Weights of a small transformer language model.
Training: a variant of Muon for these matrices, 117M tokens, 10144 steps.
Each number is 50 + 10 x the weight over its row's rms, rounded and kept within 0 to 99. Layers, rows and columns count from 0. The size before them is the row's rms in percent of the matrix's.

# layer 2 MLP up, 256x64, rms 0.154, rows 109-159, columns 0-63
018:43 53 47 57 31 62 36 52 51 35 50 56 53 43 60 46 45 60 45 44 44 56 57 58 56 59 71 72 46 50 49 30 64 59 49 30 54 54 68 48 23 48 57 36 52 34 52 48 69 53 53 60 41 54 59 37 50 57 52 48 49 57 57 47
012:55 46 67 53 59 19 60 65 38 50 63 51 36 51 58 39 51 50 49 55 42 47 51 46 53 51 45 60 41 55 31 56 42 56 30 60 37 61 57 50 58 48 58 55 52 65 46 52 60 43 34 67 27 58 57 59 40 53 57 39 54 50 35 45
006:41 57 58 57 43 53 28 58 55 39 56 58 44 42 68 39 42 56 45 48 50 45 51 48 48 63 69 72 44 38 43 34 62 64 52 35 59 57 68 39 31 49 53 40 55 45 53 50 62 54 45 61 30 47 53 47 39 62 50 50 60 57 65 59
007:33 50 62 58 40 54 32 61 39 38 53 50 55 30 63 44 41 54 51 66 50 53 58 40 65 73 50 62 56 61 51 28 47 54 49 36 56 71 59 38 39 45 57 34 58 41 55 50 50 40 48 45 51 44 59 44 51 47 59 46 53 55 65 37
128:52 50 42 47 50 46 40 40 58 55 48 50 49 67 46 35 30 60 48 64 41 64 35 42 43 40 67 39 55 47 76 61 60 38 61 52 43 68 56 44 53 46 59 49 50 52 50 70 57 48 45 36 53 48 62 49 37 66 43 42 47 49 26 49
131:68 57 45 48 57 40 51 40 52 54 47 63 45 49 38 55 59 56 58 52 61 70 34 38 47 32 40 56 60 53 55 62 52 29 61 55 24 49 38 54 40 54 46 45 55 46 54 60 62 47 35 43 73 57 35 37 63 47 48 42 50 56 46 57
138:40 50 62 34 66 38 49 39 64 56 30 55 48 46 44 63 44 44 29 53 36 69 69 49 52 43 68 54 55 52 53 67 31 58 43 41 47 66 46 38 54 61 52 43 63 42 63 47 37 59 58 54 42 34 55 46 53 56 53 46 48 45 48 44
008:58 40 62 44 60 28 71 53 42 56 50 51 54 55 54 45 59 43 47 47 38 49 61 57 52 47 52 59 40 60 39 55 43 52 28 50 37 50 58 54 58 48 56 53 40 63 43 47 67 42 43 62 28 61 64 53 46 52 55 41 45 54 20 35
124:62 45 39 45 33 57 47 33 38 64 60 51 56 49 45 47 45 56 67 73 66 49 36 36 63 36 34 46 53 51 59 38 38 68 54 49 46 48 33 47 56 48 58 43 54 66 64 55 42 44 42 35 59 39 58 58 43 63 50 48 46 54 58 48
006:41 58 69 51 66 27 51 63 35 53 61 43 50 44 68 42 50 42 55 57 38 43 54 48 51 68 44 62 46 46 40 48 46 58 40 35 39 62 69 40 59 50 56 52 40 67 46 53 63 43 34 58 32 49 56 59 41 52 55 43 58 53 38 44
126:44 69 47 57 41 48 69 42 46 43 41 48 39 48 37 61 48 42 54 50 22 67 38 57 49 41 52 50 52 54 66 48 34 65 30 51 45 66 60 57 54 43 59 60 45 55 36 66 50 57 49 54 50 57 59 51 33 50 50 45 59 61 32 38
126:57 42 48 45 63 38 54 45 63 76 45 52 41 38 46 42 36 50 56 53 44 64 54 48 60 56 53 56 40 56 44 64 39 58 34 59 59 49 58 46 55 57 53 50 79 46 50 46 38 34 56 46 48 69 51 43 58 55 50 30 34 29 51 53
107:54 43 62 46 41 59 43 53 54 49 62 42 45 34 56 50 55 31 60 58 53 43 67 63 48 57 53 60 53 39 65 49 38 52 35 66 34 26 54 47 48 50 44 56 62 53 39 39 28 69 41 38 53 51 52 62 42 56 60 46 54 38 63 62
047:47 52 38 47 61 59 60 25 61 60 36 55 63 37 36 74 66 46 50 40 47 57 54 57 56 49 43 26 56 57 72 52 47 47 54 46 47 41 48 58 62 45 53 61 40 40 46 45 40 59 62 41 67 38 51 47 52 43 45 59 43 52 37 52
151:55 67 49 44 34 39 50 43 25 52 52 76 64 44 40 64 50 47 48 74 43 64 39 56 54 35 39 50 58 53 52 43 43 51 49 49 24 54 40 49 43 57 58 53 49 46 56 62 58 53 32 47 62 43 58 47 54 39 65 45 50 49 47 58
114:41 64 59 59 56 49 24 50 42 35 61 50 34 50 49 48 37 52 45 50 52 42 49 57 40 55 40 54 49 41 49 46 53 76 42 51 44 62 46 33 68 46 59 42 56 52 70 61 55 57 55 52 53 29 40 61 38 72 51 47 44 55 57 63
099:46 29 57 56 42 47 46 46 41 54 52 57 41 47 24 63 48 46 40 51 44 58 51 51 43 59 41 39 56 35 46 42 40 57 36 50 50 65 44 55 42 62 58 74 50 52 39 49 43 51 43 54 47 52 44 58 57 52 58 57 61 80 77 50
008:42 49 37 49 59 58 57 38 41 67 52 37 68 46 33 65 55 44 41 39 32 54 44 51 51 62 41 31 52 48 58 55 32 41 58 35 48 63 57 48 67 50 46 52 39 60 47 59 61 34 54 40 61 57 48 51 69 45 55 55 49 65 36 46
074:75 57 35 51 25 61 30 42 41 52 44 44 50 49 50 53 44 52 50 48 64 65 52 37 54 49 54 53 55 48 70 49 80 49 63 45 37 33 57 52 48 37 56 55 53 49 38 52 47 49 61 49 50 44 41 63 53 31 56 56 52 42 53 46
129:63 64 37 51 59 53 27 54 65 61 59 53 50 50 50 36 45 67 53 42 35 46 58 51 41 45 54 36 45 48 49 51 67 45 67 33 46 68 49 44 54 52 40 50 41 44 48 60 61 52 37 41 32 54 33 62 48 43 40 66 56 67 46 60
113:60 59 46 74 58 54 49 48 40 63 61 30 56 59 53 62 43 43 51 46 64 38 62 57 57 61 63 52 50 50 50 54 30 62 35 28 59 32 43 61 57 51 51 46 34 58 45 34 57 51 33 45 46 59 44 54 44 52 51 43 41 57 51 35
129:49 21 63 57 53 55 49 54 56 53 51 57 48 45 37 56 31 60 41 52 38 56 42 50 60 66 42 37 56 63 46 56 48 39 33 47 48 53 49 47 45 57 69 57 50 55 44 51 23 37 50 58 39 38 46 67 62 51 52 44 61 67 61 43
125:52 54 56 58 63 59 35 56 56 52 52 54 46 35 66 48 49 62 65 54 53 47 41 46 55 38 64 42 49 50 63 36 57 59 60 41 50 37 70 48 48 54 50 39 58 44 44 26 41 63 48 27 43 50 45 70 37 35 38 54 40 65 54 62
140:41 64 50 63 49 36 45 43 45 70 66 49 53 43 43 58 56 49 80 35 55 50 39 43 62 50 40 54 48 48 40 44 39 32 61 42 49 57 48 36 74 48 50 52 51 50 51 48 63 57 38 46 43 60 33 58 52 43 75 51 51 46 41 53
023:57 53 38 71 39 43 38 55 32 44 69 39 34 47 43 58 34 68 41 54 34 60 37 41 65 52 38 44 50 44 38 59 57 48 46 47 38 65 59 44 44 53 57 55 50 50 37 57 54 42 40 53 64 62 43 59 59 51 51 37 65 49 53 35
055:54 62 52 56 40 44 38 55 45 39 59 54 50 46 57 48 50 57 48 45 40 53 41 54 51 47 74 77 37 45 42 30 68 62 49 35 44 30 67 60 34 60 56 44 53 47 46 50 66 56 32 63 39 59 57 47 43 60 42 47 48 47 56 54
132:56 37 47 45 46 61 65 48 48 63 40 38 53 46 47 57 49 54 72 69 65 62 43 55 56 60 38 43 35 45 46 55 45 31 56 56 36 68 43 55 58 48 57 57 51 39 39 38 44 46 37 50 69 43 54 50 31 54 47 47 67 41 30 57
120:48 45 56 49 54 45 57 37 42 61 64 61 53 44 37 46 81 45 39 49 33 38 36 58 58 44 31 36 68 60 45 47 46 63 48 66 38 43 60 62 70 58 29 57 47 56 44 44 58 44 47 55 35 51 46 56 50 46 49 55 49 55 44 48
104:45 54 59 40 62 56 30 57 62 51 50 57 52 50 65 38 51 42 66 53 49 41 56 52 29 54 46 62 57 34 53 44 61 65 65 49 44 49 60 53 44 49 37 52 31 48 50 43 55 66 38 48 33 37 44 51 43 49 63 45 53 39 41 79
153:53 51 53 58 55 40 35 52 67 64 67 45 43 42 49 35 59 57 61 48 39 62 60 65 75 42 56 41 28 65 55 51 49 46 53 56 44 58 55 42 47 53 34 42 57 26 53 35 53 56 58 31 58 40 55 53 40 46 45 49 54 51 39 57
129:47 31 44 56 55 58 43 54 72 38 35 48 34 47 45 49 60 51 57 49 67 51 57 46 48 47 40 50 59 56 46 38 29 47 43 57 54 46 38 57 51 58 64 51 55 52 60 39 45 32 57 34 37 47 47 64 60 61 58 82 43 52 60 50
118:58 44 51 54 49 55 41 62 48 50 48 52 51 31 48 44 50 79 56 48 38 44 52 30 61 47 58 46 58 45 47 53 66 51 46 42 52 44 37 36 36 45 59 46 58 34 71 55 50 30 52 41 55 65 64 64 53 70 55 36 51 35 53 46
135:55 50 49 50 42 59 23 48 64 34 65 58 32 61 43 49 64 45 54 57 51 47 52 35 46 47 35 46 36 66 45 63 49 47 61 78 52 58 45 49 56 53 59 46 58 38 67 46 53 56 49 48 49 41 26 50 46 39 48 41 56 56 63 48
135:37 69 54 54 50 59 68 52 47 52 51 55 44 52 42 59 55 40 39 57 45 52 50 46 45 64 36 30 63 54 50 66 74 37 52 48 47 54 60 46 50 49 64 51 41 49 46 63 60 38 40 50 56 44 32 49 69 44 55 52 41 41 38 22
023:64 49 61 48 54 25 70 57 47 54 55 54 42 60 49 45 56 51 46 45 39 49 54 60 48 41 51 59 42 53 35 60 52 53 28 60 31 43 60 58 54 49 58 55 43 63 43 47 69 51 39 70 27 61 58 52 44 51 51 41 46 48 27 44
135:47 44 55 51 46 56 47 35 29 53 55 46 54 39 63 38 51 54 45 52 48 55 64 46 63 70 42 56 45 35 48 53 52 73 63 45 57 41 57 52 65 65 41 55 60 44 20 53 43 45 42 56 54 42 38 46 40 64 36 44 54 43 66 62
109:44 36 42 61 35 59 52 64 46 51 58 52 36 44 68 50 47 73 56 71 62 52 50 43 44 54 50 61 29 42 56 49 60 54 48 66 34 43 62 37 39 50 42 58 44 34 42 49 45 40 60 63 58 55 46 58 39 47 55 59 51 37 37 39
009:38 54 65 50 65 50 36 48 51 59 45 55 65 26 69 49 47 45 49 48 51 40 53 43 49 66 50 52 47 40 64 37 49 63 50 31 50 61 56 29 66 46 43 55 44 59 51 48 39 50 55 32 46 29 56 65 37 60 44 58 61 56 45 55
125:39 59 64 56 58 48 49 48 42 53 43 30 34 44 52 51 40 40 56 50 73 46 61 46 36 48 59 57 39 51 46 37 46 59 49 62 33 62 74 43 64 60 38 59 41 67 46 56 69 40 49 54 51 30 48 58 45 52 50 48 42 50 36 52
008:53 58 43 54 55 36 45 55 52 50 65 49 38 50 50 38 50 56 39 37 34 44 36 40 37 52 57 64 32 32 39 53 47 52 56 45 42 53 70 56 56 49 60 57 54 72 61 53 73 51 39 65 35 56 39 53 47 51 51 50 52 39 37 70
009:62 46 66 53 67 31 45 60 47 58 63 48 42 56 67 38 42 46 49 52 51 38 52 45 38 56 53 62 39 40 36 59 44 63 44 58 49 58 52 37 67 51 45 61 44 66 44 53 50 45 37 53 24 49 54 72 33 60 52 48 64 57 45 51
008:58 48 51 59 52 36 50 61 40 49 68 40 42 59 57 39 46 53 42 46 32 48 53 50 46 60 58 69 35 47 29 57 44 54 45 43 46 57 70 52 52 51 58 51 43 61 49 54 77 41 35 69 28 66 53 54 51 53 60 41 52 54 39 46
113:62 47 69 50 57 50 53 41 57 52 36 50 33 55 54 54 41 61 43 73 54 40 40 24 55 51 62 50 52 62 64 46 49 70 36 49 53 61 43 55 39 38 45 48 67 35 48 50 40 53 37 59 41 50 56 62 28 40 58 45 43 53 55 48
006:58 56 34 52 56 58 61 35 50 58 49 46 62 54 25 66 58 49 44 51 42 55 40 48 54 45 45 34 54 58 64 58 35 37 62 56 50 50 48 70 67 51 58 62 57 60 56 59 50 51 51 43 76 60 46 51 69 33 55 58 38 46 40 51
008:63 43 66 55 40 34 58 59 43 40 50 60 46 58 62 43 49 55 51 61 52 52 61 58 62 46 64 70 44 62 35 48 57 55 28 55 48 48 57 58 37 48 65 48 55 48 41 46 61 52 36 69 33 64 68 51 41 52 58 40 46 52 44 33
106:73 68 43 65 50 48 50 39 41 45 61 57 38 59 38 56 36 45 51 69 60 45 34 47 49 53 35 40 61 43 53 45 42 44 59 58 32 56 55 58 49 49 58 61 53 51 45 44 49 56 38 49 65 54 44 68 35 30 41 62 44 41 37 60
134:38 46 49 60 79 50 35 54 63 47 61 45 33 50 49 43 45 40 44 48 31 49 40 52 56 41 52 52 50 51 46 56 34 62 56 62 47 54 58 49 35 45 50 54 80 46 46 49 65 67 47 47 47 47 54 61 43 51 60 41 55 40 32 68
093:69 69 49 61 59 49 52 32 55 45 60 61 46 39 27 48 39 43 35 53 40 31 60 36 42 43 57 42 53 49 61 56 50 60 53 41 49 49 44 67 54 43 43 56 59 58 58 67 46 58 48 62 62 46 46 58 65 42 42 60 40 40 34 40
009:57 58 40 65 50 64 44 42 39 51 57 30 62 60 38 66 39 47 52 66 44 54 50 52 54 59 43 34 59 57 61 57 44 40 66 41 59 48 47 57 61 53 52 55 44 44 46 57 34 50 43 35 82 50 45 58 62 33 51 54 45 53 58 36
138:40 52 59 42 54 51 45 52 66 38 41 55 59 59 59 50 52 42 45 43 42 56 44 48 54 46 71 58 81 35 54 64 52 48 32 31 49 49 62 50 30 65 52 42 66 36 36 66 57 52 56 50 65 46 43 47 51 46 46 45 51 56 46 35
122:51 41 56 48 46 65 37 39 53 48 36 57 70 38 54 38 43 45 70 42 45 62 59 50 55 40 60 49 64 59 41 40 54 54 65 51 53 50 60 37 49 67 32 46 30 47 42 39 43 48 50 45 41 55 67 51 43 56 56 62 64 44 68 34